config.toml
learning_rate = 0.00154
beta2 = 0.98
decay_fraction = 0.68
train_tokens = 156000000
Each number is 500 + 50 x the weight over its row's rms, rounded and kept within 0 to 999. Layers, rows and columns count from 0. Numbers have three digits each. The size before them is the row's rms in percent of the matrix's.

# layer 4 MLP down, 192x1152, rms 0.0737, rows 178-191, columns 288-383
103:556455470541463543449538524516509551519559492539516472552557597584446589504538585420488507432485519462452522510574550537536488516514454470466470463573508549474432439517346612512572527491459569501526610487469508426538424501537516482516410452472599526555544418509527486362559479458447464512
094:546498607554497475521563464468376446422445498524455541458452549437545532596564512561438579555564439429547492535480451440504366425473446496561501535487513515543468545499513472477595485534510476599421475453599398576463610487553430487406607424462417454551432546484469565501503508538493494550
095:515471441574572513568462564515424482472507658530528475509637433571524532427541529565415394490414470552490492572456549467435512468492537439560494503500496495489554556513520538510511465497477514479540388479438456455400465495498541486472489542558430420522425428542512485479469481456494376473
106:413546504462489546447469493394516505495500468446629483465490579447509505446469538495533467446504447425440523414431543578488507521441502492498474505527534563471422456511558470452405401461537498457477495454431513440440448447506477534536476519511554558527397554479376483549460486457495486521
100:503621456527588525528451457530487489549515590598526552496428458595432572518481524526501463455492585576504554495535579474532530538504467505519509477387474474562559513499539503523511533474475428485430533411577523520462472454446463552504535535463567489498460529620533495414543533484472581450
094:505494575471497485546491465505584486440551509504472446494494568533466382587508468527538529520609464519525559501527485493444531588575543510408492437488574507502523470617426451447542484529563562567552656529494507524433546500500472469429464492442526537481528422443408446530456480494529457493
096:629538511577481309496477405454506552476424566578527481463507425508595522495417564522479511509435445567504510550610604555584461544402584460434460577558513421500524570552551504497455537544508541609405399477413498485502469467576528543457549538494484518518444503575592481463525537559522539574
089:419536506562546506517499526547386532444447585443604528386418563534429508421541428536550587493494493610483451553609431479565527468455407474526510461513553394586458443563571513546448441504422500527380390576451415461550530539460511491488519565485477531523462477506549619459477482562519508433
103:594619560481552510500612516582544574502480556513574500592476420540506417476479545497572425496594512590520474510500539532438488401575509601610467458510449516533505613447514504452400433529487531590658497521454470515570559482462471558511485476503463478467483432528579519558538497569499477522
116:424536565475535500463442497493502567438614540642484505501499485489518532475424552506501496513477401473600520497459493506482539555470503495492497506508526551530515514462517497485475459581499436331503496531493551532493588419466450557514497489491551491452447547552470407593444451549465589551
115:517490589572458459473478503490533496374477464513501534555563451562537594565509471526475541609514566513524584487517539501427470522438409445550499451490560548534469498492480529589523482535516431462497468557527504620409604453534489530525525487482484483467461531551440455601563544517449477543
100:543549517541535427461629557494556446455510408372564501542448579537514637478458505566445554460418601477454524455535488481439474457480540483547531466458507383521462523503482490475433537497479431405557522489469533472495464458527465582432472488469535475526356584504598500464529486422487483428
104:579480431507496464420535512576475432530551434581490441377598556450457505508525441514491507406496519460508465428462483512413470514461471483529446505517522488441521599486509494543580548469475544553566583440519559417538426441482534466488473570574537527578554518463416422447517512494445503457
101:511484632550420629538573513469480492487523430502535489455407533515526511457474475447498523566461514446510438447495504410492460520547405490421436508434440447521550458532420466524536456512461499553511494553544432539485474570559439460563444464477525535467395528419539415456493493513453500587